Each number is 128 + 24 x the weight over the matrix's rms, rounded and kept within 0 to 255. Layers, rows and columns count from 0. Numbers have three digits each.

# down: layer 7 MLP down (transposed), 1536x384, rms 0.17, rows 1003-1131, columns 48-95
# up: layer 7 MLP up, 1536x384, rms 0.216, rows 1004-1131, columns 48-95
down1003:111140150109163191131157161148142144110114128106185179100141127141149107150136121090145123160110113159109120108180127134100145127097098129144133
up1004:103126138172146098149067134127107103152107113103120151135144149130143181156134114153153115106138161106140106130129124107145165130119109138142107
down1004:098124116121122130130163140157161154139157161134136132134139154135130129136141115145123137143127139155128118091163166142117119109117132097120096
up1005:119112142123147154144122109132119153139106133143094104173068158098110109163147150125137112091139147120121121145135131137095121126144137109139123
down1005:135147166073100111163114131159147140148139136109111091140152135119119106125176139144133139121102128130158158115115140081102092095137126161107148
up1006:142146119078145120179150103137139117107153100162151155144113106154104179155155114149127130123135154111128119114102143155129070110137125100120101
down1006:134143149136099155133142107093136124135165117113143150131151116142156123128162125134177136156128121129125158149133093135143169122117134127149111
up1007:158111148118101153094115139170108140112101126133115111136125145140132112167166164124133130132152168131125132132109146124108126155109157123107119
down1007:152143122112120159092158163108082143128142090148179154103128139170142121100092109147151132111134120124149122102121142133109122138123142114164138
up1008:110141112111089147102116121097098095125101155141145125143091144116103077116170101124152132108145135126132112155167119135150117151103132129138144
down1008:135115160108133145106145152134125149118149145152111091148116124174105139115124132133136151119100157111118127098107125108145090104117114138125130
up1009:089132101116113135117104148117110108093165120111102170136117158147145097109099135135159085139123115109129125117113159115116144103123158126171132
down1009:124130117096141093122118152147110120112136152115145093123139156119094162150110082113201190140087073135163139144126171134124158094169155131114129
up1010:119151166142125142111107122107152129106116138168109144090139117169110129162156125149110132140099135133114167100151153113144109122162131164137128
down1010:117161090125167115103123093135149118122148120113118109167157128136172091130094174119117105122124116119119111150115150127149158135117094110126153
up1011:123133131103057153090148123098131134125102138122114112127180138159125124118116102151193150106173125121136119097124112132124063151177099156131125
down1011:134132137132140110117122146134130155111113144127094122147124116111076135105135186135157082118094137103170128090153142151136127143142145092125110
up1012:124109184071151086132144121146055117155153133113126141153103126147127136146108152129127146155099138122079086142139118134113162147103132144149127
down1012:124119099078136151125132094159080168139150142127121143098114141177121099183109124130108127150044140136127142120126125131110118130120118139104110
up1013:131078111159131129145097145122137140112124131094143095152137115146155156108112093142119120150132093099110142125124183110116139099130129078138100
down1013:139132161153145096114118146132125150141131122096116119108125142107137110104179096146148113135109073110122121092114146125127142121139102122124135
up1014:130174175114127184124096107129120141147125087152138126159153088162113117147119136134107151156132119117151105119149122185130127135125144103133158
down1014:106133093113135101155133120150138139119147070098082123153143138095114160124182074057139126150115149160154142136131135112113115122157167154124118
up1015:137113126111134151118108099121116168135153122132132146138114088086145106116125137121154123133115131117122110149121131111111105149192148142119129
down1015:110116101094089121093154119068174080105097122107172127099143134097096167115113063163104112148143103108135112101114133133112130131160143123132119
up1016:097110142130099152109111073132107068144141092117169161141076135142161135170125122161108072138096129125139162153122126165158110093121137125166090
down1016:151125163104150179141149143134138089121155107091153104178094102077141125114142128109109155073099156146141127166156141143144126117084130105129099
up1017:160152123119117137093176111126101107143115140143136075083154070175126137108155101133126104151122157156154159157117082114108146123141119126121150
down1017:163149146134145114128141079166122117081154133111150121090134144101108131163160100146082137124144144097104137127172095144102136135079136131132147
up1018:110123129104133150110134105123108126127094132099094147124176171086124106114135109147137118071128147149128104112136102140138137144168082096140120
down1018:100141100150125128117112101124178187093148102141084116135130081161151120159128133112113103182155142142147162122129115123116144107102152136116130
up1019:121193108093139117120143115111118157161132151143125130139151134115109148143160103125173151156186128098150154141142156102080150120100106124159106
down1019:172108143141139125116110115116153107114161103113135143111133109129150146120134090127101126130108108159130131117135082120149099108132155133120147
up1020:133124088127125137109100132121095130128159139095125142101153121125138119115113121093110110119069137092119146122134125131152107106136150129066157
down1020:120155146104178148147155125126156133090078098131124116122146096142126118156135139151120101094099136120139120122098120141153172141137133132151151
up1021:122164162137122166154081124135116123157120140157116124138133153096126129123162153153087123133111123154129164143133122094117127134151132123148116
down1021:118134118074179157119135125083123151115114165163149107113083133140142130120142128120144155130109112121129108117102112114131137137116143142125105
up1022:142110183123126085100099104151108150117120085138106127112142139072143155127130114150096108134117147138107163183154114083164142116144097139125117
down1022:111147122067088125113120154117111125124155139153129125089119062130144119097105122137149114164123114108169147125181133141102120111129110125099090
up1023:145130118135091092164073160069149122133138172138156116101164079136125142134143090143122178117072165133080126092104138098137097091146164137130113
down1023:146125152147140110118102137145136132166150129141099158104108147146108145104127086155128118122065119159171136146116126137148096139103162115147131
up1024:136139122115104150133126146112137141120158174163120089121135132131095132148110118136162144124118122104107172156084118161137124073092141097146142
down1024:103123137174116121109159163142168087157115148114141125104133112144107101119153130120109111109150126099157151156134112165111150150125157089151154
up1025:139125131124124122158091100119083155120103131114132146116170126160125140151134153133148113131123100172129142146163056119143144090165168126157119
down1025:132164156121129079126096118116106139137109114143146120145094088137176097146096128180125061150109138091104088132145137129127087101094116137145135
up1026:127107129122152113132130078134160116129114095122132164100147142129106105128149117170119140101113150103119084129111148133117133108118152117125102
down1026:084141109162132117132104148177119137104145149105099159148105142096149127142118131118109151211150131114122149145126118131145109157103156120091116
up1027:120111111089136132158125135100119108162144125120142145132119072154166131183133110118122151117078129117150156135161112108117135141086135123138104
down1027:140120119095122139129162130122141130135131162144138121117151104120148148151116114091135145129126108124125105115125080123124105127129113117127076
up1028:113121133098111131153109138160078148170128103110136131083155211136063104169129102120134141101105132143106139131122145150154118110114147118118118
down1028:120162102118060129125127136102099122096142125107074123145135174148123128179136120126128127120150099123149126120109153115107100109114113106181132
up1029:132133097137157124117128134135113103147127102130128130050115130159094175154145132145124127142128094154092171175123152179151105149113114159093089
down1029:156176064075119164110127100132106111139146136117108137201092123094152131149121132139128144185144170114154135153136102100165111128137096098126131
up1030:105121110119118163160121142151130090118124064175108136153185104113144113141100173101134108125189164137073191127130137126133138079094120146158137
down1030:164070112112107141142111109112083160149088154147120123125111111124103145116123152115119144161111133131082152109140144138106173111122150149143127
up1031:167078090161129108133123122102135137123083152118096113136123104148167149155160145120142099107101106078081148115155135180132129116151121110147164
down1031:075139105122150119111130127122116104162121113121145133136104123167096101152144156155114122160132103125150103107122123133102115103139169101125138
up1032:158109102112114122142126163092182137133123158125131175130138120110126141118136127147166123169107116119134139176169089116134097107146124128126149
down1032:098125117142101115176102152115155105150131103102113136148150143143114144101074154177128104178131115144116123156153150144116138123143139107126144
up1033:115122146100143131133118131137109156119083129112141124135145149122146139088169135150103125132129121086149136153156124130110146104137133139105105
down1033:122132173147144117127130119127112153133118121140101124145107116126132134150100134123136138138115120149128130118139124127124142110151134118123114
up1034:129159140163097106118103126143112095162133123119098135109109126174160174131103153123084109117128127140148139160117110149115127123120100129090167
down1034:093197155144132144127099158147127162183133132138103093105133147179141115120140109137103097124104119134132136135122116139153130130138148120119110
up1035:151125116128129102142151146132162088104116124135126154163099125156157125104149119110179114123168136093150165125141071084148145125118159113101143
down1035:149098104142098094104143132102113193144125146152141130159117108136131134166145131124093102121107126129132088106116122119109144126114194156091123
up1036:110153138104145128108119145164116153192140145129107155126163138145099119116173141154125143119140122125129139121114142126127125121148150148137101
down1036:144124151131119142087135162135157152170119117104143141108119094100172121126130142124113123118071139160129201056141067115141090123088163110101123
up1037:125127170132126109122148155109099214105122158137127120147161091101136121146120118138118123071122109082139105150086132116159134106087126166180158
down1037:114119115121135137147147170146142179129128165192122155179096118117108140145133106122101127107125144172165118170100121150150163117149136120145150
up1038:123147080131124141096117135124127105121087101111115161130122125121175141071160137115109092147135114117149108143137131107132132147133156108101103
down1038:127134148106140118148136145102101158129107160142114116135125155112120122131130118107140141133118136134122129114163133120127150138132118129122124
up1039:147138155138130088148150102138132132136142124172154148096115135151109142123111131105085164161083113108124127124102165150133112107091114093134139
down1039:122103119110101120158125147131119093119112138089105129194144102122131145144107088119157132152147124093141121123130082133133127136148121182128132
up1040:105132130100150103139147156156191080147166100121103138140152110151117123117136100122124133107130128094119144125142140137122160139204163189123123
down1040:164158155144154123099110108120132110138162118130093151141140099173117116129127080104106110164139152139141138134109152132144102126153081133119126
up1041:153087133103147085142145126185112150103141120147111086151088135096163131101143138139080193148127105174143178119128087126161121161162147084146109
down1041:126104123120161106158123122127127117084084120107131148135135164121100148139146113137125169093076126156150109081152183078144098131128113155111138
up1042:170093135111159153066143149105107160127128150108092159131129181070128113145159087105107126110106113085133072134106107133161189158117081141124112
down1042:076145102092113146121115130130119084164097104130116109127127081063187132173129147152176131103192140125091131108167107106090097178151171152101060
up1043:086112094156124123125102096126116113126131122171142125107149120112169190126109116135130166140124177162118127135129106096119164099144119104144106
down1043:136099143126131137176151129150111153110133150131161168108126100075107151151125150114107144162121114137127114117129129115134140094144103090122119
up1044:161116118145105146085133143147087095127092139113129131114140156137123151146135119158109104126128115133167096133132071104121091176188123129172141
down1044:141144138130147153127139131148135139111138117133112142112141135119130134150148135101130116150161134104135109148140135114127198140126152151127088
up1045:145142163117121162123126108134106168168108108121138125146159104137090130137165152082138097099128160141147210134151161132145120113138140117106167
down1045:166115124137124135116110126094119109136138084148098129137102108129129119181083137141076150123108157119135116134125140139153146152107144134163125
up1046:149136075137126151086182083142134161088131107076162137095099125153120117160126143135077126125166099121118091169099130115105093192145137172120114
down1046:083158140138100098113124121110092116169084120092149123128126137136087138177139130085149125158125106132117146083105096140126118125109091124144108
up1047:109158146153136117162090110139152146143104136106129132128116166117134166156144126138141107122118101127121128123095110096095174121181071142147128
down1047:179154137076092121123123133109142131146118100115124063149093158160092161098131123127130088110167078114166087134121137178123158173111127138144102
up1048:114168139140110085103149161092138130157139160120119125122200149140113109114127125152148123084115126131157121131122152152138131159075108094091139
down1048:107110121076156132080140163110145094166090160144114080124121102131111120095118130133120153110126131099152163129102140133117146113107106126142148
up1049:100143091168118149140147159124115164157134160104106104096101115124079162166134077146098084153171120146146104112152124122110130157091104114093102
down1049:082173160123073147153098138106140061100148110119097141124162095146124100145159039153098081117115099110136147150132102153091163120132109127129162
up1050:130100090131127095141112123119094130148168105101111136155092124155136140127142146110119152101196093164095115132122119119117136125149106124124090
down1050:130109134135084138065133119098159147060129115107117090136165119143084080087134126146108124122120071156093118149103109105113118127158127149153130
up1051:091147126131182125121102134146159174125129115168136121162097101093152145131123114149138113134156114114112137136125153106101058098159090132117136
down1051:142121103096157153105144148126140149101159144163116164148086124136128117136100156141139115097151092153162138132112155123130124125139123093156102
up1052:149146161137176118156174132122176118118103071158161137140153154133171161145137093076151080144111101144126138116113150124114125141157161107113133
down1052:110115121160137163176149089137131120139110150112111175130142135142077141178158126131120135124137123150147116136140131139125107143141144152176141
up1053:157135126132098162167095144125153129117178165102135143074135107100079109138151117127091181155134120149108120118136143132111115137143101106161177
down1053:101113111144123132084112132169132141097130109113117114123126136102150126152134124123126074122166111127106162143147108148101132133096126144115135
up1054:114105117151177169106105143142123139142108124133099134090122130150137156137136110119168125137197128114157102131136117183079142108187144133152116
down1054:164161121162154127114101114089148127106163092083116093146118160189156147168145096102125113111193120130111112087152135154113136156149115113134147
up1055:143125100136148122120073113103102131128147128142119118140112105152146093114116112133116167133099120122164160150127159157153156097140136177114163
down1055:109095118166114101152127133125176124133077085090154145150079122123152131129171106123152090122119122141110084091102118135130137167154114139116173
up1056:131116118103154105139097130165094098073102159143094156110095150079120184137118119059076110108109132079130140166124163135119132141157118141112148
down1056:097148124161115154146136121140136104104165130111067133146132103151181136176127133083091117146140128108159126108119130172107101137108117150140153
up1057:122136128120116094115135147124153135153125148082060111121135152124106138164133165147130112080150137102133101119136129132111073126129121122096103
down1057:103139149162170174129150127140080116108126147144104140088186141119103127110133127089116125168140125111146074125135135111139147114155122096128131
up1058:140130087161116159093154125122142139144120110127129148107162120135150145119109113161143120150120113088141090111127126085123157108134116146148118
down1058:147140107179127158158137135105118146161096124153166132146108156106104090134145152202162134108136147140094110100112113119133142157137128108125102
up1059:166127123145084089087090141113133132105117141108105137138133155176070147148140095115148118098135132135118190133180075110106098102124129120137111
down1059:152127104159161142128155111155129123131122138071120137120089131140134132106098099098121101126160152127135087137132090158112139115147151095143128
up1060:138102145125123140113139125144145111106115145143129128152143114104147117139130101147131167157127137116153102130129172129128157102139109168133123
down1060:115121125088096113142146184092124143160104110109120116111165156121096052147137172102126141173119127161160128093087130117093136142117121116141123
up1061:158110152139123112154115137148136135090147130112129158124101132127128109127136121140145153142116105122155121117123129094110140125142127132110113
down1061:134144135140148147121135148148150123115186126112111070144148134150125099144137124115111139127126112157126125111133130129111130135129119130114142
up1062:121170140150118110084142147137147105082118110141144140130111118149100165094132102121143126117124159145105128153140120135121111128135129106128161
down1062:134134085166133174212134147120156122152153103150136069123151153109155105119128142115107113100125133103157096125164135147121146173142120106123106
up1063:140095148148081153134132116103118130097158188101131174165111179132113186103110144127118101143165113121143112141107102118109136151153109156192140
down1063:105084135143154139161144159070127156080130126110172161143126159090097128129145138146120144144137124188150036123122120114139140122113137118124179
up1064:132141153093128140111145118104096091112124128147168145119071133097107131085079184136112166113136119133131148188110150121122121129143141195150138
down1064:106167174153141128120096163112147140140101111112115145139146125121124091147126081170116120149135136156115138094148115126170141136093158153078127
up1065:100122123190135142157193130122167159156155116161169120145172133135148145136136158064124122096143140132138119153076149117160120101161131170148164
down1065:115140146089141120128152154127116101116110092118127137098107115082163147176133140180159158112104116117153119122122118135114103198113126091112139
up1066:155077147133138140096096121138147120081134125140091151136146084117169144112112161123127100166078125128088108147162162108184161164171140142155174
down1066:157108103152168140116103101151128117100151111097099134129120151094149142152133130134100134117097120129130131161186122096168149126089155146141152
up1067:118091135139109128111098107166125102146133134119126145141129181136086175123123156124129132134145115146123101118145108131102149152114180126142146
down1067:165142191115146098150123164122133123158099164129149139088111138155099115149142153109105080181141122080142117123115130124155117075084153108073165
up1068:136111154121116136142174132141149166184123119140154140139119149136120185137141133144157120105070110170077152095134143177106103140130155120156127
down1068:082160139085180124117199159122130128147086127157174160133125078164134158128103175124145117163081148195116123114150143132101119102137160168127098
up1069:130136149149137129131139126130134116128144116151106127117134116107089192118133116160133089182150135169095128151106137106137154131127123127169146
down1069:102111143115138112107126114116136161137117134111136143138134103153139124134123102108134123123105133113151131156143079133133166147143156115090122
up1070:147094141126121118110132136116140152134117134139111088098104157118127152148133102166140111156131136080156155123107124070115133101116133119146123
down1070:144119162133151145110096116182183136128120140127136142111108160148066156158158121135126149146088119101149138075112117089098148117117131137164143
up1071:118110101115152093123132107110151098089145153133125135117099128104093138118176134101119143106108160086109140134131154098138153149134117068155120
down1071:100134093131123097111123169151132142148081171098156081118129107147141122125093146132126122129148135151166135158136076153156130132111089108149129
up1072:170124140124116149134090124128072084119113087133107116169133180139129099154098136144130131114170157157141116179135131130149121127145090092154120
down1072:150121080132152112124137119102118145138118120120130119097131134168159106150140110167137112099138120124143086123076146123113128157137083202153092
up1073:107120123125181134099169146076137153121129175104149077162136155152138148100135147158098157146118126117076099127099144139133110140101130150118126
down1073:158114132122111104139096126075107139146097106100144138167126087114134104137130186166189095135106178109123174139126110153150146144099132164087109
up1074:118124099135105094161111126127096159137123150166071110125117141118109132130123126127140131115121126112140105127091113099153109148182154141120150
down1074:109095165098133145095076164133091122159114126129147153134114123090156131114116162139098122126120109143102113114123106137141100146110172059128158
up1075:114136110154110083103112106155106157159099133084111098139128112173121131152140136110140147172118142172105104118158106131125136070115130129135174
down1075:126162130108121160142092115146080098144164122096127152125116140095155123064124153092156157107133092119130120120105106192137117130165133098099113
up1076:128133124095134126139117120152119115122099107145120151110105126140142140140119113108144100143135135076166111092170075100109139077149108121155098
down1076:122098157147118137135108128106131127167115139080147122123122148148139120131115141143102145138119159124127150138123105127131145144103126119127110
up1077:148109155104150159158122117107116142151117118127115149147175142138134099112174089081131145124165117092144101136163136130147104111178103140165139
down1077:118092118122127112117156135126081116159140125133078126096156106112111145138117090175155186092088154108105068114091111112190087147098089107122105
up1078:115110113137132119114151162131138119136099143158101129122123140144156129172130146136101084103112151145106071091129139164163120125146127093094152
down1078:119096130125108109144167132120141170143113163082097144162144096132172122159092106132152141118170143121132164096108161122135082137123125162143089
up1079:151131171137113105103138133127130103148085170150124082103110163148172107143155140123143111113145115113131114123142149165169094119144100142162132
down1079:139157106126112119109105124135140121172128153138135092144148134161119093140132164151099135145114113159160113119144100145135144072130118142152125
up1080:121144158151118126117131150111134142116122168136133130130104133135109120152120158116131159104074160112092138129149145116141141129121148141148147
down1080:110127131167171168122142148192130126123174144093144171125123125124117117100127085100102140164132138177151124109142114128156129148113152151170166
up1081:150147114156108120113154139140126128103101153114114169111107156154140195120109119121105120155098123098103144156146082125135108148148153138159147
down1081:123078124114162109140138124208101125160109114103115147108136153161117136096130119149160183075150125157155119084154155131121142135092153119135154
up1082:128145140134119116129107134149115110139156084133118122103104126152131148151095149097092158149104123105131155126121117172186159127141115132145163
down1082:111159129087110121124091111160166181143144107135119111118134128100114088183172134110130148105151120144151128091119095151105149138112153126137066
up1083:146160116089138109163107137111171105146110129063113129157115109137133110160105110130108090090116157137172142107165159084095147180157187127148115
down1083:085115150148135114106126130135129140116128125133133144096117127125176096117123165119104140119123124141105129111100142131145169130150181108168085
up1084:101169132177103121117130110166106147115162133142121128163142155122126134123152136149140081148147129144109103068111127123128174137137102142128108
down1084:177102144157109143142126124109118134174135143143134115109101130167108133149139115146161118130105110129108090121112111153169108152149117113099110
up1085:106156148131145106106118144171137149135130160096096140137105145129141121120175121143120134145109118082121148139185108125083146101111111117118142
down1085:131099118134134102129141134124149109098102140155148121148098158140083111113112141125092116148128121134118116098147144105088157117138139115114111
up1086:135160137148134141124095132141095147136128149104109146101148160145148112181121100045155104136094139103097120177131192155158090111151126083151108
down1086:124146088126089108121110153149136159070077173156107079162131146147122125150138081141131082126152125138121101162115141098110152154127161132097147
up1087:099109168120103126104113108096124109132136088147119167146127171136155153189158112113148115110129132100105109161099106061125111138110122130108125
down1087:114092113119150117089116114111108111111180144152135113164137120137172174108096126134088170106137136138179142137096136126113146162125088105161114
up1088:146127125126096071122153166106157089136192129105096142117196134137126117122112121124173117129145100109162062157173110119131098138157105120120124
down1088:165145178116134113139107118130119129124123126141120114151124095152132120127132137129127133141115143126121117149138164099148170124097086050151152
up1089:139151118133141125117120120143131088076144121150158157130126142126129138128166092102109166112126110161116153116056137130087157082095131110134142
down1089:126128090124133091102154150124139096108150150132115065140158127136087135121095112137136088118156127126102106081103147186136131094118146165126140
up1090:093121156156155082129145137084117113125143141139141103065120121127095134133126137134130110127134141111147133138101075130073037103144121139117141
down1090:117131141114137165103139116137133107083138136152134165113146124113157129118177146099108112118123111119178120118137174133073113169089121123088153
up1091:117112123112111120107106149106145084131111105106105121189154128106132111109136108111136096128139123091127120149124124137120169083141099109137138
down1091:132158131085122129107136124149108107132141094134114079096123089075111098128102116144146177148121146122119135121127102073141144133125152126088129
up1092:124121118128120114081119112102171085147129135120149134119166116128142165129119139132119122128097091133129134100122095123165083156125139113110162
down1092:129133136143151100138126153152105158143130111124136127115115105138081113141136096136123109164137152148164127108139131130112106154143124136122155
up1093:136119121121132108129099138087128109133137142092115132130130143143130163126150120123131146151163091113093111117137157112107134164122087081119105
down1093:117133158105146117099123174115134109100118080130150127155078123154068148150117127123141174087110071154107136095110100143111115129159172105132115
up1094:152118156105121157123124123087101163118128155136124124139112120112183128152156139122153144148134095139126091130136125131110126132149153113144083
down1094:139134086110099146133106114097162146116141135094086113126106085150145121125128088134136148073127144108133167097124150115129150126089126137116136
up1095:123143146163166128136112127116107107088161109100100137116121172134127085156117188142088066125146126098109130140138127082154120131106141127165156
down1095:091127117129129122114110113113140127140104116131137125096166169108100197119134165129152143158171155083096098132140162155162136091137127134091166
up1096:191134075117124140081158117134137132078118134113127137131097131186130136147131112142134149128105127129161124097168097106131095104126115128143099
down1096:117124128110140092128142117131135116166109098145088128129109098148167096122136153099136136122143160087132127151165103121134089144133157126160091
up1097:117114136110098131161138092153114145108127098137089120131078099148154166164085071114116163098119115100138099132145101126139149132131119123124081
down1097:090135098151134154125114102137084122133115108092168111129140110160071140143128100184114112083142139133124111136153155075117098128140168131164101
up1098:097155120082105124126114120121174091110133127095153081089156145151150110152145117122142103149139161097144092124111126136111128113126169122101140
down1098:097133121105106117132177127104104135113127102113157119138089094099140130149122159147148180146116098208146108100111130105153131121150105109130146
up1099:113128119106139116128066132129117125128119147167114141135134130113166110130136117136151144122170114154137139136155174086139103134122127163117086
down1099:112082120149109134099116067119102115102092168113086104142164107128107121116117087135113145096106136144124114157135137129132139120151132139125154
up1100:148115168124139112097111117109173133127159144125115114165125138138145086110091136143106128100180147122123117130125143163106151124126146128156179
down1100:098137114108134138152157126118100183127159109139101135154089106148119129116113098138127113151140124098141197131146119150081131155159108122105183
up1101:110161171143139159119131090155111179132101108131140114162118108084140129114126107141130107158095154133136129109113106121122132135206166092116128
down1101:128096102127126093137132119090117126151144107125158153170113126076125150118141087108155133142126112104131128116112141141165139150094142102104149
up1102:075123115140119189132122160155191124134144141133164098113103110153136093154104133142120097126105109124110096119189110125122122030113119109103118
down1102:160169137087134145131142104134157137095135188143148173112112173139071151135134125135112128131142099154111139164128129095123151158108091143120179
up1103:131121132123164155127161132185118140150101105180114153118127134133134100148151169106108125111128165180106126125123127095164112152166148123113143
down1103:089148149064137131074115116115111128121144119114147124155116100128123127093115150166121147142178146146130120129118100165061137172109123105121060
up1104:142142160162150093138122095116112168119184114139174136131129128114141166144117075109115165138134151132119136136100099140142148154130123095108151
down1104:175102123138101105135107121120083136095164136163135097109125142095127157118160157129165109099105133139166127159112108149112210125179075137154151
up1105:116124085108117128128096129163164119088084122134156093134112138122104099120128128122140114104143132126140167139146127144155159111158123155112148
down1105:115151150134127144139147141106136098127102101158159145128070149123128166120145115117138118133125143109135103142160110039124139174151131092137054
up1106:152137088172151119187141133094090129117124115139169124078121169160159144119102122122110119152138124109125134124109181124097113129097137147137127
down1106:141105131105142123098129108122138109095144127144111125112149176111094144148106152135132125155101147133143133144118154127135143068173166132104146
up1107:157128089149130135162132156110172094106105167123144108099145152150117124109174113140122084124161091129125144087109132133107160141109127130112161
down1107:107186127094140171157166148129137113084124093140116121110120119109110105150167117112148134151174128132104149115164117119115132121096156097138123
up1108:131070136147105073146085098106119148123118106123140073135164122163168092120139136185123162147126150112144149140134138136137184095111086126155127
down1108:133136133146088094152168139147113128117129114120112131087121099060132129142163110128140124162145151122115120155200112147135092117163138120101133
up1109:154103124123129156118178102121136123126129128118105136097139106117158146144135111096154154141121110097108154119107106102089139090130072120115126
down1109:130108099105135139093111092146108129105115060138120081092146135123129165096136104158153114091115147174144138130136147141140093096115149161107126
up1110:149141131158121142163116095120117144112129137180102147146129153157095114120106131106119108133114127105148079154129153092152113143103115117103096
down1110:136143155110093137122084122131133094132202164157081116161109156134122124128119069104132104129141120124114123116108136117131131114113140150122131
up1111:127099146161105129148095146121130134171129133135146146113106151156131138116126122095156077080134161099094177143139118142139131112158115197113113
down1111:153154165162111174111142134130137154043143103116133123129153140155123119115104102124148089113096171123110132137101118107131130149101128091156145
up1112:105088114111101143087125118126143114114101146114103133146090093119175151118098097120142171128142102093185127130162183137129159141110105132152123
down1112:107137141127170153075152154179111172186150137130146150133132171146135090126089116137152134111169135132171165102119125108166136106122078135129123
up1113:138171131126121190163084118140136128122106106112100100126152146095159110147094119110085132125107100102129083102157072091117131089135116131138129
down1113:092157131147145142147135117143089134156110132153153097143148126079166096121081158139125101131148133114123102180126097122109101146160085117158140
up1114:160137169150104138086089131130131121123116112135139145107150175141156115162113151140140128156123153108134192139111126084135132138123132177188111
down1114:146134148124093145129110147142137162097135150166167145128117131101150108157153123118097099172156132167134154124132109090106102154101091148130115
up1115:116115143113137175121147098147112128150137127146139085125126138125121136154140113154124141141134143140077126102120116131095119171141103128122134
down1115:127125141135112132148129126104135118102103104167142104131126127167181149148124128109146154104152101125129124170102124129151137127108106123094127
up1116:124141183116125139113129081152112068122189088145151097122090119127100186130138117138125118137168153105135110147124145131159076150114141167122191
down1116:142110121144106110128129147121112140129143139112097142141127110170137112123128144153119141070136161131153120119127132123131158172150135114102118
up1117:119129150114139119128126135133132078160139136127118112059119135180090108132177123110124133165150084095127129129139138117167111132157191071131109
down1117:161130078132102088125149155135108113152137149147141120134115118140114114178190128097165157171166173096103129117180133139105138115122123131108176
up1118:145096107149127109082142084146143170103120152170158157107103098105113137118129169125128164160170121131110129105156138115112163152134094124119145
down1118:122154135155098149150068157082085121124096146146117120155147122146111122112155110135126081108124126128109129184132122152123168099093114105085150
up1119:146125102135135111141150075096099120105105126153129130146112099150129092110143099139130090136140136110137103126127105131113092118142136087174118
down1119:104124121108141097098141160163111155086127158163114150154167097092137057123173123140117104109115149143140138103143111153113121111162125117142139
up1120:117113108135128093152133140148079091139096140195095135125116139125138113138125130079141104119118120146135148133155130147166096135095106134085125
down1120:141155109125101148109139137095152117116133157111127095142157125119156154125119131102132110112159119074093159112137094148174127126107119130144108
up1121:095162164107170129135094157163115140134099132109125126170133130131125078145134154148144175116153142112120117147112148116103150120132157059125144
down1121:141082096131133147104159141149132152101162139109091109089152170202089134134105116124150136141084120133168138121130115083128121125157110154138136
up1122:085121109135136090116135126134115147168132171148134063115137071147143077098148149123112111123132111117115132138090117118124142118136114105177134
down1122:139124085170141133147185122202169124105148135119082146133101137103121094138131176151128140165131071144122127118111091172157159114124093111090163
up1123:119116113143109112129097156128143177149146117149143102149121154121110132098129139135109146117122175125117128137106085155139127129114129155127130
down1123:101110120128143146181183154154102127123123129076136110103132133137115130146130083128120139164077108127126138121087108146131160106130110160119114
up1124:126108105132134145118139150107135108084147137122128130091102123128106130144155114140089142127151112154127103149091100111085163192145147114104128
down1124:144192120159124115122094136136110120173129113122144129133078086145146110114102103125113093185153123140151161119133143141091137112119135097094165
up1125:158114147160122150112107103154124139148152128110073121079118162160106131118139149078139152114149126120108164153108149088130131086188160140125128
down1125:134194120109099110124129093110140152129127130155099157124184090122136149105083159151138152115111109139139126134136145148117122095112163145143137
up1126:133094151135108121108077114118093110104132147120133134102146144137174129167135181086140167121096133093137129111109130105099101112141136120145134
down1126:124175105172141147128144149167120140151134164149136158140129112107118096182117129118083174150142115138157155158094126130116133130138129151109127
up1127:102135112125100096111158101118143168114155125145112113130162171112120142112136083099119110137111134187104136162084133155141101103162162145099116
down1127:094120150106140145148153145134133079148118123127137150164131134135158132166096157116156169121129167117144158113163148168110132104131137143173094
up1128:127107096132097122167135123073120126133133077106145154100124126127133137137114171121157133119097100121154126163130128131105157175095084151149125
down1128:146146178120111114112136150137102150099123159121088133141158100131142126106093120162080111129186106082091120113068099117130097126135105153128109
up1129:107136140141126172127126120126107121129116092099151118081122119133178141135155124123148096130116143130123121111126123168141122127120099123140127
down1129:152126110099166144137124141156124151144163146133148143113145138120145129110114154147070152152150128112094137100111142142130143133132172123082147
up1130:105103115161168085111105165140156117117148121120124158168119151118128145130115143157115090136122104169118150137149138132125121158166124136117100
down1130:129142112122142156135140136121117118145114145112122131123134102144132171150138127146107126090122125070142109145130091129142146123099130143109156
up1131:113089132154140135181158072131123132128125160104118095116077101126113141135139156199114125107126107134144058146113161132091085153142141119139080
down1131:200163140172136179147149073123167131094121123105074113151118127138183091125110155140119144133118124107117111127121148152150115110121137105104133